Each number is 500 + 25 x the weight over its row's rms, rounded and kept within 0 to 999. Layers, rows and columns count from 0. Numbers have three digits each. The size before them is the row's rms in percent of the matrix's.

# down: layer 2 MLP down (transposed), 1280x256, rms 0.0312, rows 51-103, columns 128-255
# up: layer 2 MLP up, 1280x256, rms 0.232, rows 52-103, columns 128-255
down51 089:520506521485499528477513514485454507533548512478487489504519495513521535452462536460546493530503499536504500518444468460510475491500446525522536485420477500468490469480512488494508530519498520499530515549471463537489517517539502520476469521479520493512484481495460513498531547501462514512456530519486551495504445531489529505476541533530511508508506486502534508488495481515460468519515
up52 097:493493483499543542549495497517516534472478497481476508494516526503487492528464491500477511469461498446518472499499487519446526524545481527435517524490512531523511527506462501529495497502521444484488541480476529498526472489490528559504487499519484516483503503510512519513508554513482469530532483549497508495471487524480472474471523522510509536512481499462507496488503514475500505499550
down52 099:517472529517511541461530465489518494532411508509493509544494547491503517462527493482550491494487492492551481518518515532496504513501515495471522541470527524480470493519490471537502488472474482498522532436482522484484463463487496503517474508519478472471531512520481509500471516492482513515477510515520498511474510509494548515459502552500490486534492508476485489528556512478470527497531
up53 105:486519538496486512529511483506498519521469531529510489487506478490472534525526481465542459482506531533454511510489469440497478488491501507511522485464520525495551492500483476530471510508499488503530452492559520502478479506528473489499460553486489480483521474477521524499532489522531550513482492546504494508512508486480493462476467508480550475485479490497516492500470505487483525443482
down53 104:460510477530519521521453462507495506439511461542515471533470542517488504505487473478531450484499517488503523507510440524488484510488492515486531494496498552487525510519478468517509520496476494556515524530494483516493491498546503494503488477487495511466500487484512519511534481553499525498446511447507490505477487546474503482502478501516539531515484526487514477490514513511507506492490
up54 095:488518494453474523509497502519510467509518553492507499483482526514504520497462501493505506493507503497516535472524485455484492435517519513522490553528478501492514476525485501530503448502483464501456508528511516483519503512535521523518491495471511509524511465500501507471473526513518523497509496465512463489556480477486549498482522497464497522510533465466502464489500577438519525470510
down54 096:502506477521463505494511479491485501488488532525500483515499473510490511493488496454542524517533473471482476499531515519481506498515514516528510542479471537499506510493491529476523466463502502510472539490494472467483499527503534514454496514543496487438564513503508534494449514466459542518517494504516499514475515496497479482489537556498508506518523456520559512513495517478488477491481
up55 098:496499518490531530501510519514516495484479508523514495508477530477472470562458523528527493502494468520462521529463523487499492495498561484508512518532490518514521507520514496498524509492496514509502473546519465519496506501447486505472486497501531479447439505552518525541474477512519515475504474548554480464501544504516492491524480509499481559498475535468465453532488531486501472511467
down55 101:490494498470465473546510500467537500510536477471509541503555464512468517449514487500516490504505481494490504518494505514500539474501516496498483496475502521522514511506497541489514506532524460495505511463476485478532520486507495469547503508490506507537477500535462432467512477528510515514509504515459523475502501472491545502445514473484492499490481490504502517495514551497506542539475
up56 104:511485498490452485515466502520470471515532502474502488553524518513491533488460525504513519499516473499488516446465510495494499519531496487515459528523525525500480487520463461556512498523539490494482520534461525494492464479503447548522525496507508546511508522468552481497504505483513510511451484484451474477528454501526525558490481485535475507477520487487486514456554541472497504473463
down56 109:521542501525564518508497458503501489507486548508475483485511507478473532480547532520507514461486513527485497499484504474502507474509461505460516499460533495475491492507517475471497546439512491511517446522508473472522470491497448526479492535465473478463514510471498545510511483516490490555520525530489491467521505504537476478500529521536484479473525510463540491509466494500494533500479
up57 084:512484450495485515516515498520519506504514513478473504488502503501487523526555489488496518491483512508519500519527491552496472469486502493469545516521490510514522488524505524529490486507485548497536565459476488502484467432483483448524494507519481539453511492500512522497480527521555443527488501517493526517498532478508493525511523525523477517468544532499470506521543511512523542485492
down57 089:507522461523497504455482539527485499515463515474540477481538509458475459466516493510529474498503501510517496488479511513533557488503527516515533504470505532501428482487513480450501468509445532460472477517490501524510544513502528462502505498528471494490458507520508493475498535511522533546499502508512494539497529500474498520475528464458486484495542501501554528504487531518506483474541
up58 099:489481507539492478498499465502486493529523475471469473557500469528504490459520517500490473545528479513522478526509511494507496487515460479497527482507478520481530499499490525534445464538527513531463523502521491473492491525476472458534504521483478538493470543513501481506480523504484476560492497490521513488468509479534480486504516490459511529539491497482526509507482517501474489484507
down58 104:496493528455528456513489493535500497506465466501465514516480499446455536537504511487495486490496531512484518497531468485502509480478542504511535488444503559504518528489494565512518509513489559466487476512515552510529499503483508496513509507494479549538511481480500481505521472520502504493493473477462467462522506479487480538498514510500482504518476517523492494484494476495496508476546
up59 094:491513536499505526530502481478501471512476515510492486503471538504468490461500517537473503485501496479486501519484562522494465495494505486516505500464466506487474509517508476500481483511508489528474455474492512504499507477505474530518509471486482554527464520512506437524514556515489502494575534511504566520513486476543487476504469485492477498542493533535470467526498511508530486518510
down59 096:515508518481484561496477534489473513472456508527470483498482519560499483507447484505470519449475496504533497535459514476513471496485489519525483521476510490459510505494487473433499459539493496513521487518461444532515530455484449518496438490468487539505489499516504508507524466495490491521539528506532540552487471507516529491490478449511480499519548508531540508501565476464457455496526
up60 103:462473476514498530481536530494538511490494535476485494515497497477455515494503490543487519493513534481513453442493470498514502492488474496470506486480458521482493487499505521469505500492474498507479462444505537481505498489574496497515503483498504483537500531550465469472537527486495524527523478465491507519545543556486479510506529507540485473535536467524479499495481524494466523486497
down60 097:498483483473459489472499447536536475446459516505529515537469499514503491483477476550482502487478542491471488486476504496503515513469529541547489510487523481482497480502515488468512478504482527535450534495508519478550523496540474472520507478483530500542524450514491439504474529514470511517521480516475467515541474522501490509481485490503467489520532488485519525491479525519491523450519
up61 100:488491531480492449493513486509512514485489497490497466478467532492484505494475526500517468504492498458536510504443515464493518496504518446524480521512496527492501499519542470500486480491506499507477484455485526506492512509494525475491520455506501503530520529493467522487493481479514512567476494516536497467530438498478486494537500533468497508488486476545503561540470481479491480501523
down61 103:471540481502501502484468548532518494547482506442428489502490564439473472539505492513492491488476493501487492530464523503433484476488482485540484473495489514506517493477521506472514491519521506519451509464491514553474481534532511477499497484475507513537468524472479509534458486498502505483480477479482468557483477503459474504514487548470500538505498491484507453521514508511499492514514
up62 107:505507498496489475521521497509513551463512461479470479492534494519512479533481476490429526492539480515492526521474522559434442460521507499488513487500502507480512490497485504545525502555473492524494542507448490464503496480502482465511479533499498494485477513530479486513504571534450468482520505499512496527471560517517528523468494498501481516502477503541440509515492524492483484492480
down62 104:497448503487496472483490506483489513552512524526514517453504520476471545481502474495488524557539487520508472493451519522499485507479473519489538524511513490521498488539524474505514472506471539498494521485476465508498514488506514521480542462487511493479495536474501527461530517442518529518516507529534541507523539513529495480506486502511459509526487533588516503513484554524495500502493
up63 089:476456478475530512502493518475505500485541473502502511462467493502480492526499487483464513509519474473456477491540527563477474537506509485529459503500487480521521533505546463479473505492519514531538493476479525494490448457511503504481514489487494526525511541487480546508527562502524469489496482494445494487473503566530516493487527496506479490514486475460516463510518482533532501480509
down63 093:501487465505474507475486485479497505486490483512561511444451509485504497499501502489466488512516493511449495528528512534519449521486533518519465510467509445482532499494510467465513489507448487523529480503485509528481499474521502483473521458505478520523481528472473537545539531505508478507513516506466489506510521498491473507442554500459499512521467480498517502511460488505519501534501
up64 097:498486498523500507502513521456515523543526496483491501517473507496496512523466478467502509498503490514514475522501503485501481528503541487490491486503492499500485489502517501508517490484483540553511478505466473523452439467521548538496482533474514465515485502481509496536517562510498510498482512462448465476465521483494555539463500500496475474483465494476495479539520484505526524474469
down64 100:479496476495522476469481515479488523501538496465477502519492496479488480445499491481459538553510487488490517524488505498486561493512484523446544495505543492496469531514471521468492489504465512524487489552480513473470542495549508488490475524491512486498534500520506521523558498505462465503481498504527489476476465497483489513460486460434471516464492521520518511510510507498525517509508
up65 094:488521513481465510526501484490527496500513487507488485512502449497492527525518470481524489509515482532511509485493487500549474511546509497500458491492492521447542520498497515496530492523562419562470464499545484494469475549504462496507484485469510537476482528504504528501534466506509534473530491465514503520478489472516532524511493481508492548482496510504490470497481493487480526531530
down65 091:502508476528469522520497505471506510489488519481510541531467461554500504499512449489508508518486486515524542521492494538557482509514533503548469452516536541515520508523458512493454527500517405474491465464524468506480478500515568510486487485506553445523513492496521501529472541461530502502505506441499511471491461505502476508514514461493499493497490485494509485494492550504473477506457
up66 100:423515491485485507572504443539506500500539519490490490499498472484507474484486502511499499550533453560498480474563499526488538536506510523484527507516515473485502473530494469514482494541502485471501505518473517517490512519513503507489498513470476479523503462492537471473481518543467504512518477498541529513499440499506490516486524502469492491456478513522503499528478504515532505484479
down66 097:544528530468441516528515453509521482505543545514528490503475485524477527510488485477564510469521514497499502459511490524521507497461520535477478491505501489483488519488503492482524488501505531489502540479485509506497478482525472498531507497521510464520483469533491517520481486467508497508498463482524475469495500494508466457515535517495502505492482482477491517541564484460524495499452
up67 091:531479531465490479563494498537514518471534524477491463485500402504510502502554520449490492507457539518500521498511506474490527495486505460538498491492511490493507511496474498502500495485478498501507508505520512502513516530552483503489500489465507528520481469484489497469547504505499537505535499506472517496519542516464487492507513516512466508510489511460524578523542515500537480502453
down67 091:528500535497496492523486493542511472486508523507475475508532453482490500497551537447527549494475508513488476463490515479448532498506486460540485494491498544511488527539481510490494497515474547513520506504535504492470543532505506522504542512493523488483464444487470507478512533509470600502516502502475521457502532505507461527539465514514504493533494530490492512492508513535473461501451
up68 103:481551519471446512505530501477488504534516449487486507518507498458476497535475474503470508513496572523491489521500487503503514442520530496514526510496527531511494488444493517453480526510496515507520487538463519543530490476509473502472521518488521462547479484512463523462505492502513505512504532513498457514496506508512522519526511508508479501494500535453458462482554500468461507488533
down68 101:495496505457491534512571520542488469506463515455544449528471530516501481463523514519474506486497523501515525506508492505486525470492439526552509461461511537488491491519490481484492533535467510497486513505474516450457505517495483464522516515492483485479500499487487476531525519497476473548535516453475514471501538531530475505527468498492448516511485521470524475503485534521527523482504
up69 096:507517476473469445527546457461472525513544473490513461479489531517514493501537500527476494529493511530560439496524511482525496458502543549523514484520500519484489455499509496478474515485477472498463523513539491471510486544502475489505475493548465559544497503541486478495509491430520514530504487503500499508481476521489506488498486504464508534506532470460502508534509518539508464452494
down69 091:530500492528526459498512531473481479515511491525570512488514536563503505500486523527476505532501452467493490499502480465483515464464530551488498547482529512484479459487530513471505508513503475474477507536508507475521494502518451504515516491562472532497495487512495470521521500474492513491489518479457462525516488495515484477537516493506491527525536499524528465518496492520478475471480
up70 108:549556504499522467509508515472513525501513476517491490454508486500514484525537520478475463501479530497487475437529473485472489505461513484524510462498499494541467499479482476470480488478501471487524483483472493531525504482483543508520482532499486516504483516523499469473486541508494548533557525494494542478531514481461515501521490501508487475516516496493497485453526495458518497570479
down70 108:497498510496467513518483476491497494521540490531489467526497518526473462513462485484518471523529490503473507501521509507473465523469451485479510444549492513518514538532507491467494500514523495499507471541486454486511500483491484505465456548476501484489536516496524501490504525510509491525545511507498482508493538494517482508510503526452489451479493475488527488518510477517456533549527
up71 086:460501465421545477501546502548406513526529500506506499490486519503484502536479494465497471488528499544500467524497509517511497515494555486549499492490470538486536521453513506516472537450501471514545469487498512540489516528520503520478503534453439494459525523513532518511494511511493533512462537506487456480488507497527518510487508508470498451505498475489492530489519491509477525479489
down71 089:492500515473526456508557550524460492517511509518519545496432488503514521530521533436483457527516508537493508537504500527488510529521544472539481517498465525493501468468436494488494484496505505532537465517478543503509512521525527488447510517488459495504498547491521483500473503525519553496488504486519493537483480469493546509489481509457515453515485476490501482474498483520506537488470
up72 101:462489509493536504503495478519535450512500490473505442490490528526515522518510438483462475493494511516509486496515492481467492477506475493505493556500464481498487511486493524479432485534530463496484464499498509482474485456483553447478544506472510446526501487521532516510533486475466499494488450510487499521499486488516471552483481480477491463532506550502523488498491514454527480505512
down72 101:535484502511528463508498500491525471485462498469543486499489475523481497504487462490478479532502495516496500508521500487460495511496486459535461522492436479542540509507511518485478450554500524471494514487498494495506524451460514467458528459480512496489507465519546487510540496492447513488469452513515463505475467524499508534498503518517523500523469564493502519527460457523505480474495
up73 094:492511453515520503538499477494442451544493490451494539525499555520481502449510434530491495513528514531496506510504516519499523488482452552509459528543487508539504487459491532485494489471514498493485481497478541505480507506495490505508490525486495539514472526493514513516511543524512520492508468480555564527461452502481497488537462485485517514514503496501540496500487471491510525515485
down73 096:448505450503512481539544510503496510520477518501525494514508538522499514470467424475467474484536481506553518476494487491529491538439522497515508505559504466511526489450492533513485478452515474439482491461489516509486472486497513505489510525487472525469513507491440536511471495503496497514474503510520509486481499534521483461506467483509499507492511540497525457499493486484495516460495
up74 097:499504477486450515513471518490505488474486426477490491492500460504549502514501477496518482520530494504466514500489479541497473475497485464480524498472535490515474552486520463530493478524478507460485521443515508537516492510433477530498508483480487536560438500476506487470522466475519495494520453475536536490482515525478499481452495500478457516526518528500429473476513498462495489493503
down74 104:566530555503471512508504510524501490493521520532465489518484475504577508467460482494548481486515461510489541488493491501522512473511449450519533499512501462514475519508545489516493514483495554490492517494499507520484548527467487526512578481479494525500482520521513515503502484508510480485486499487463476508483499507511514558503503516525489486528530476496510496512500453490480473488484
up75 099:490508471492477505483549522513446484484454503507489473474499500513478518520538449512498519485496519513501528502515482502480497522536540500502503489475459462492471480523508502493515487481540547502479511481478471488536482498503515447536497512516485528423536506448523471499519487523510505515477493513485461483510521524532500492449506538531508470464500486510552529490525517515555478518520
down75 095:520488521522472513510511471479460509521486503551541535544503462499476500528482509472521544521462531510497495483517468498500529493498521495483472466493512515509492476508550507482492488455526510533456507464495473484485508474491501469541523549509507488498508509480469496489476501482483527509461512483493534486468453523533478481461471564482491501512508479520476473506457495501475484525566
up76 103:513525493488491492511493531528457482477500501449524477516564455486514520419499498501480503485546485495522468496493477485501494500496496519480465523468463524526433496517482493491495538499492441501516504497574487488545487471470519483509492538493469477487510521466478508465491493520508510475479523495527466420505492478472512487489444489472535477526490521488524513484503474516504507474490
down76 103:523500466474496490510450525537458481487507560442478495515532481503529501481476480504483490500523483475539503488491475462515516504491517518503483528516500521519478542522512506512523511506496486523528486487544499492548482473445550499508512520468422494455509527491531454489524532495539483530520549511489461470462485492479533524510491503479557492520491519478510507516491471529469481501485
up77 111:463474484497475513521477499476490508468496480518499557471475506519497536479516480475497524526528501539494460514507475474528489508494535453496503494487517492470481532511501498483540471501477486512496514486473500510522471499483481452483508503478502455496545541503517529510555486531485489521549470493445484500523462483508537492536484542527451471512484482546443455521464512527565472513500
down77 097:532490524506529504470510510516519498552456526470471469483462489492531514494525454503503479508476550517524527506503506475514535493530479500511499526508505511533523444498499439505502484502505471532496486485513513544452557520498525507520470468498522506539506457468505518503506490513461501479481511505524494464462463504475487490516536504480486471538545463504531507504516521475500509491548
up78 088:472503494469498522493496536549438520483457490493472487506494482492528526463456481499514528509535549526501502513551514509489475524496502467493518522523482506468487574495527489509506497525513513537455505509548492465492504503510479483496509475487510538477505517481509485458533485513503520468465446477499509516536500474492548512488481457482564481518540502514485500489481493509491496499527
down78 099:511486463487484512522527526535498522512491490511514525514545487499535483467487473514486563533487472479498470510551516479491469505482512438524506524504497447491537502462512521484529540533505536516529514536497483492482508510519476550489468489539528510521516502507476475476443495495478511474493476459493491531489524459459510515488514454492466482513517511534531526499480509486449503524496
up79 099:500496472487511501522549487488511546466467491459534526492508473497493483476436520492445494490466530501476521437488513476493548475450494530494473536451509527504504526474510549491508435497514470520474527505510477542508467495554521550490463451512499518505457514489488529501546521463535489485506511454503488486503497452538455472491468491524519512499460441496494473458496504483518527507474
down79 102:520429493463517493477541468534483521493506512491481503466475473479501521538458491529508507527506496488523481478475511468500534504523480513489543504437533556528527460496525522503517447497517525482508513498518456515492486477519491491494535508512482459494491475481481494521507482484521471435558504510524472456489473486517482492532482507509513470551511460493529485524506497491533540478556
up80 099:489481526511498519556436480476512536500479512492541501504487510516539478515507506498496510519490520459495480483463490475461462480434469503498455535508509512513508539480522513511481498483460512495482504487514503500476485488492487467475512476510502542527464529493535534528506461508489522535547466495506453503534490493512489505507505508486515532459505518485529512504463480520505506490483
down80 108:515506507479502539492538538497500476511539535466461492500523468480482461466500469480490516467511521531497508480478489508514468518557511497497468539507454498494503511471529533465498489513525538515520470482498505481480540477515461492518522499519501506474525487498523490474512489506488494514490476473486496446465485547491506455475477480500536496512510473570481527509483539454509512535485
up81 098:531523502487519493513533532499486526499479462490515484501478484481493479503517552504492511478574504511514517505537543502534515499500479510468501511519513458488546514518499485517505497496519487531523502529499535473488447458479439487476469505525480576507525489536509491532493476518485533475489482513474479553476493506495500528507471472519489529487488489530528501474511477470509500515529
down81 099:487494516478489505505502484495496523481500500503483509505507474494506521507504527501510459504490558465541498487530523498557490490545507500479483508486516495463525544508473520492496538529489493515476457511502551526502476539483453483508534518540489560473474467561471466519493525492500478471527474497494463576481546510492488485499509476472528488497468514531508474505476468489524487503482
up82 101:527485541501500497535556490475478490499511528457502505490483488473554502476486516490505472479478531529486475490511517523451507484509530493522483489541487460481506491495480521543496499509468524505512515486550518543510548496530514504551498481449513548486459552486505503510503516507504458501486516468512475459488478462457455490493473514504548465517538507507498519493458544507483481515483
down82 106:511540520526547457477516516491469511491510482491487505491495479517526479504464527513526500501485491497459485504522489536525506468473487502503489479511537495491484493512478533511489540473503518504444522453530495466474490524514492511511493504501507509486462517507508479485564535514477504490493514511517477515465506461511501501448491563500514450508507510555492508483452549526487499451478
up83 097:501486487476515495516477532542445497491501521497510503506529440486508462479547473527432512516502485491520455462542536452496550497509483531462509516483472484470490537478494464511497488504500529522488464515517503475550520487553492464487497488525526515501517502478531488475507515507474486543498499469458481471491460485501472495493443494495506510504454480479540499494503547476472493489539
down83 098:521492517517525466506502483514472521502504487466511524517480477502484480489487455472494512508490482511502484489557512492539526515509498509494473496487486506449512524505537498502515501513513523515522490492455480510507552483484493504483499473529550488531494490488542519468526493545457482517485484509489499545503512465490476504492472477521502501464493437490547526515503546507505493498531
up84 098:530503511490507462507471513531491493493458482459521521504509556472466506474462489452524502489473511485527501501531451489497483542464507506524530487503542512467494511512497523517456507487486491513514535490490522472512471525488514513502475449456506499508488482493486513534498499479502518515493522484527460521514465493505493508523533483453486507453494516476506482449456470503527534523490
down84 102:481516503551472519513464480545524494495516477513505497487498507439503452548509473497532513495528497491470465532536495483492466518533529536559499526484482519479510516523518509490530495505519505476506493490491503507479506515524524506533467478481530471530526502493495526535526479535539541493483478552510479476486519499459537501498480507525482488536493521513490507429496536526489516489532
up85 112:521502500503507526524562492527544489470494429504478446463495488495510495500502535486473500475522537478487476529480438449502473510503527511476503460504525536502517502518459537433529475511483517525527477476481517485450540440497479496474556525501469499527493534518537521507538485511507479511475489542506495512508532457490503455512493516526491513469533483503507518493459528514531524523496
down85 103:505487500501492540497505513504484523480491493504524528498502485503476514479500505498503499550460488514491525536487448521472509502509494498560488504494524504491435514528500506463490515482487545519498561474477485506472509516507493507472479524525504496491488473512508505483522530481495517490471506498504512526540512441499530504543484515555528514526492451465512491495520490548473524527480
up86 114:514522521493558510537445478479480495496502495490502482464485472481527506517500504492478495521497494515530467460484516493500515518469519509523534498465570516503533524456478467517490493513532455514469486518443489519522514473507514488479495495508523508502510480483477481496508484526516519487447497473514519530516459519507534520476533489486512464496517452535558498513484488532471479478486
down86 100:511519480526520482501489508501470512510538523508508500530480498526482451509521509468490554501489505501541495454499444501456520516472556476494483488538515523455487501516522482523486452516481474477513481479525503519512471497561467505520504477505494431535518520497462532483508520497488453485486503503474489511497480497508492466528476487515509506493488512505519489471521559490494518525482
up87 101:504522488529523518513525503492459502503513482521475496497487497484501509478477483486512501463425489526474501491498472512483483477497494536507488501496513477498505522532523510524527504437514474497505423522486561498512517556534490504537473463498523502493523507554453483515470498497498532510547479527577480473496475466472519476487505507507539522495497448515523441494548514467508502499513
down87 098:481494519537510490497485528537508500516501506488482503497473472525533538498491504512454495506483480533467493488463476529530468487505497515468518516440524528529492483525507493486523496491510489535507479513511494492459494502484444462496521505520523509526505486509551505502486493472491529495501500491487506475517509493480496510494489503492473501522500480551440517497449505561499483513498
up88 108:511481512533507450519513431478488525505490491494509541509522496455448505467540517479492498539498486507512534516505508531515505504471488498478480521509497447496452455503497473480466485491522483493488491488544532483493485493514523521522505491486509533487487541529494491507490488497514514508543472549549526512544486506479482503503463486498513514480448494527489496502483533496523510496485
down88 100:487533476462508469504516486513523493515481486522493490506487450540505516505466459472472494490532482535503479504531514497504485512455534500495496524520525485513504526495492486511487518468535467482511482507501512526490508464495510505502522537473554479532476527464502488543479496512491481484489509523489501499492547524538459491530555493474457480503511472470444438500510507504477479477492
up89 096:505460491511455519519484475487507526512527510477460528513492466505461467522527521479501495488510542487529526467541502517523494466495491498520489501495471522489517510538510470483461471522431521488492498484521498444483523512526493470520546505514492583527533528502496500515505518506505510534501518494493526479489522499456503477523465481478481504535533518510550457476472535531514474511497
down89 096:548494482495482510490491516525554556555494517493462537493503493508443498503471512467509505527529517452523528477523502505513511507519512475487518525449490525453505530491520495475507466524466556511512519503489500453482502508535492497461533481488544560481502510491476524482503518533518485514491491514499494493500500524488502484512479482485525463548543484488526497513474481505483492491477
up90 099:529471448494497518515473526530511465515525489530487540542497506526480489466521509498476489487519512476525526532528488476483478456498524443535519474462453479501494488490443495515483479499493488475513479465463497521485525490492489480543493500470495526433491521504492502492505518464473493518526530502532521479468528529527522539514487508504473486488542522449516530474509510514550453508521
down90 101:509523444481540497519507549533468469512528490535475504533486507507490487488568500504526513459523501481527523480529445441520456501478531476502482479512486532539474492509489542505513486458500518518498509469482453517532491482516478438479471524510475525498485537507491559562482513528505536500534474481477505503518544469492521540500496510474528507477515503479507486478538488484512478506485
up91 107:472473509479510513514483516497520493536506489500474490491477517519495515508508519500450486453532475496524525503483472465507497480528496498496488502463551507509512481503479505468513513491495546447508546489449503567508467468498500563535511494474511479450480466463485477487492498499475524493476503522521514488493536486530532501498525536520457487476508546483516515481502485522456507534573
down91 108:475496490484493500516486501483493469544532532502479512522502518497533506508530492526520517465544499483485485474526540496498454511511502544451492512491481548477488506523468536500496479498511563499508489476480535484481511484495438495496518476481485507521496484483482502467484515487508534485480475480506479528507514499539527533475526512491474519458509505501487513518478511512492495498511
up92 104:542462520498494583505487478508475484529490484466495469493510470479471489517527486459512528536459514519487476529516498553453505466490518475487509519467570488490504473479486470476474537489467488487510451518466525487517475491505518543509493501474504497476483557521496506504487467485522433497514516481503506548488469512486486527526518508471517544484475488544512485513503507471526516490489
down92 098:503507480507517537502472488502467498534505488510486506540539485508445479499491542507520548529400482517501481497500473513474528506485511529474499535494487480510521503515506483490497507462462499504538498486482511500564518489486512534505466497474497482495489541516489537542498500477525483531489525505487510517546496512524505489456519479492478565513475475509517482522566536467493480473484
up93 098:530449446511468497486484494474496549443467514487505503534538508430508502487527462508509509528494526508509526504508514529535510492513520466505505526502470496528496433510497489480422482545453484461474503503488511502478554535559506524507510531494516540487458542500514518473513454492521469515513488484511513452487503492498464493459495558535512494510511495502477486491514506472522516477507
down93 106:510507502508514494477497483531490500463484521474490461545502525483499507501459489542475483513485491516499508503545507437497529485470527440512496514521491509494498513408511477484485511544498500453531488495541473491506491502491526533534480491490513540485509513534483464510494501504514497513527505497509522519476451557534461516501513509505534508478566478505497532482534468473483521525488
up94 108:464499516476522463498515448528525563469464507490534497490529481517575489479500499511481523493488549470505471537510449510484521515518506496515525502497462458484487467519511479490504469475516483530493464480486529508413522458504499467484501555487497477508522556504519516517511506489519496495487431478475525485495503531520473536487478487503492507496493491509428461465504478479501527489460
down94 102:496508485519507442466491494511510553500480487502539506538484477504505492467506547494537515496422452545472455513502453483506517477520531535496514526510529476502460524492549492483500536452497519488506503526490495528459486485507535519516461493539499485542562509489515490483516528498484475488526502467524537480492494504546467532494469508470485517510484475458523470477508492483491482484486
up95 091:517524494497517462505548493456465477462548498485502510496483475505494549523533465480495532496461501528552504497487496468501496497504473509546493513463474479472534465544529498506521501490533547504519491506507482515503483524507512497484490476520511455485480514486503474495530522481417467476472480525539519493515513529482489472465482531514485525528504499456488517451521464491525479492470
down95 093:577519499525495504511539500465510497464507520509548434511501506490513531538474531450486570502439528523548485518491501495468513488487483543509491485478441505459521482544504551498503544549489499494518473504513494513532487508503488479497532485504507485512469529507479500482507499517438506475493469496506481494486515488494499466440461528500440494481515494483515492492514500483510471493568
up96 104:550532510487519490523502509484499493515503495410508496526495468496503482487489511456467560506464507494521478482529540492478516476511510531516489499526528525487557505538526514517531453499471467504492509501479475473498475504499481498524512536458488502521512481478453490497529493509534461477477506479513495513510457537482469497489548520485529522510508450484532470533505532479459510514543
down96 106:511540481499549519484515511545539501531521457539516518521505502479494487538513531468509508485548484495493536507478524505518466470502552469516472502466514494504490472457483513507504470494503482489453506496545504495448481494507496478517446512552502458500476545494466517543517528494514491493544493475478501483531509490493462495493464504564515534504511516502512504491436504524493485507530
up97 102:491509491477481512533533545488519542513491458504482481515507501524527483493533490495487508532522515496515482483544514520535516535524465498505468497462540512501494500517478493485474452488513509506518473469502527461546464487475498470509464474473490501454494517493513490511522464469513554501466525478464528481468479528531530504558515462484524501500460486502510465515521499493522525461454
down97 102:525520478458493472511486534512523500511522479478518551501469525474506451517509429486530529505494512483481498510488527513533488487486507500502496537466515531506472504495456450485488500520491517488512440489507549524546497486503449499515473491477491532514503512517514495495494508488533522529515528541415513458481523520541500503486558457511511488519463516521495529516515472485461502497493
up98 109:491494493544502490527492481516513498552512521499474503505502487461516482527518529523498518504508509488500469493515507498492493502539480502520488503511501543517527546496484433476438495484477522509491459498529512488550528453489477511524480510496496454474487479478519486512496525483520506478525486508520514492470536464458537485512510439491526520517479439513470499495538476489472501488538
down98 107:506485528482515524524495501501496478529489499504497504505528537537491513531475556468494525529435508483503519520479477489454458489482493516528535489503498466503532525556484472526473506506488515508500447501483501462471463493488508513509495463500478511467491504506478509470488477474504515457512517516481497508513481521449473495521527496473515514492500509549528511493505507469474518532513
up99 093:522493493507459501490536516460497522507518480465478511525502532456479522487509495517510487499525539497491499479525539493511539486502516523489505513516527482475484467448518485524471541510459489508479486471464481499537508498522538515493488491509505461484513508502449534487474521526491508510519490515493540522526502469485502495506543477521512529464444509460488527507459511539526488480536
down99 100:477464493514504512477489509506505505506507508449452490495521497512481472458494510491499513490499501548529532494506506465533502518472456548512507541511552458468511470487505521527518518523495493544476500516497515530495515496539515508500466519530472477479518491519469491482485546492504531459501517455458537492534490492496481530483498486495500529547496510460503490527416508538483464458524
up100 097:504496446505488519535470476528496493541479523477500503511505514499525445481550493522494504493482427520546490481492516503477504514471492508466451506524483475484501537511528477482488504465537490519556489510491511542531545492544476499540480467466456497475532533508460483506463501469503515505539448502526471498498501465503503494490496495473527542509460467496537468506508517467473487563475
down100 092:457547452525489516520536521526544454485482501482509536525467468515513495469499503513515438479466464475500514494480517506484493511503467451475513533473509522458546564527484474526502471515485520494550541489502511490501513503521498465476520509512514498480525493497491534479460516464471479463524492485505479492472500512558529511475505479460550500504498469513481467510530501512492517518500
up101 096:451474478455531500464468524512497507510514519489485529463475506451515490471499436488469482523500489488500502489484472504473503493480486485510495505517473508508456482553492516493522495520508525523500521519474527466494495478525510492449524488494491512462482525514488504487537500523475505490463498522468502489488456496491480521536466480447504518467545511515474508454472495523503502531523
down101 096:481517487496506533483472521489498478506490494502513534460509458514501517497546475509475461494512516507480508499486466494509512487491480503490519476510489495512534459521491536459494518505491498538529522492462505522481475457545545493469548498542488513530483526522462488535543475493504483482481498498462491465501485459540493522506504497499481512466548554485503511521471505521507530499484
up102 098:502487455476471507525481517536482497499489542463519481501493464512492490481496489556531509505494528522505506499505540519475508483492494479502543499494537497513513483545524532519514474488537492537472526461521513473473464498488468466506501530494495524558497455512550452491469487509516470501483465517503492515492492513529522516511514444453521536464506495506477473494470497519510492516469
down102 101:516504508505512481520459503492508448487558501457469476488483508506488465519504477541480499472534498499549519442508484525538521470518465515488472500539495463536494526466499526497478531486529543483553533521496480547541520535478488486520510511476510490529481511558488467498474490505526497570517528511463492499483515508507500490531483496504551545512492491491503525487519457516494520469487
up103 096:513474515484538479516524495515511465491488483484484486489531484521490542496507497483537489487529512477495489503474569506536496491498543463517497519509515509528486508468477481519537535487476514497519444479519481496504537482473486476495512546544489440516477514461509524533542485459537495468519445505462537457516516499542514504456496529482501468477496543511488528475476504462526508453502
down103 097:495496503504541487468485520507515484504472524521479506489515518479512473490506501476475500469544522463488482475461500461486550487479539523523492506509495525507494472501481491493538509495436510517500486499561491522465531473466498517466500522495493452502494513510478474523495524508471504522492506490420526536497516524523475533444465542504493537492477442529528498471477499447539545506496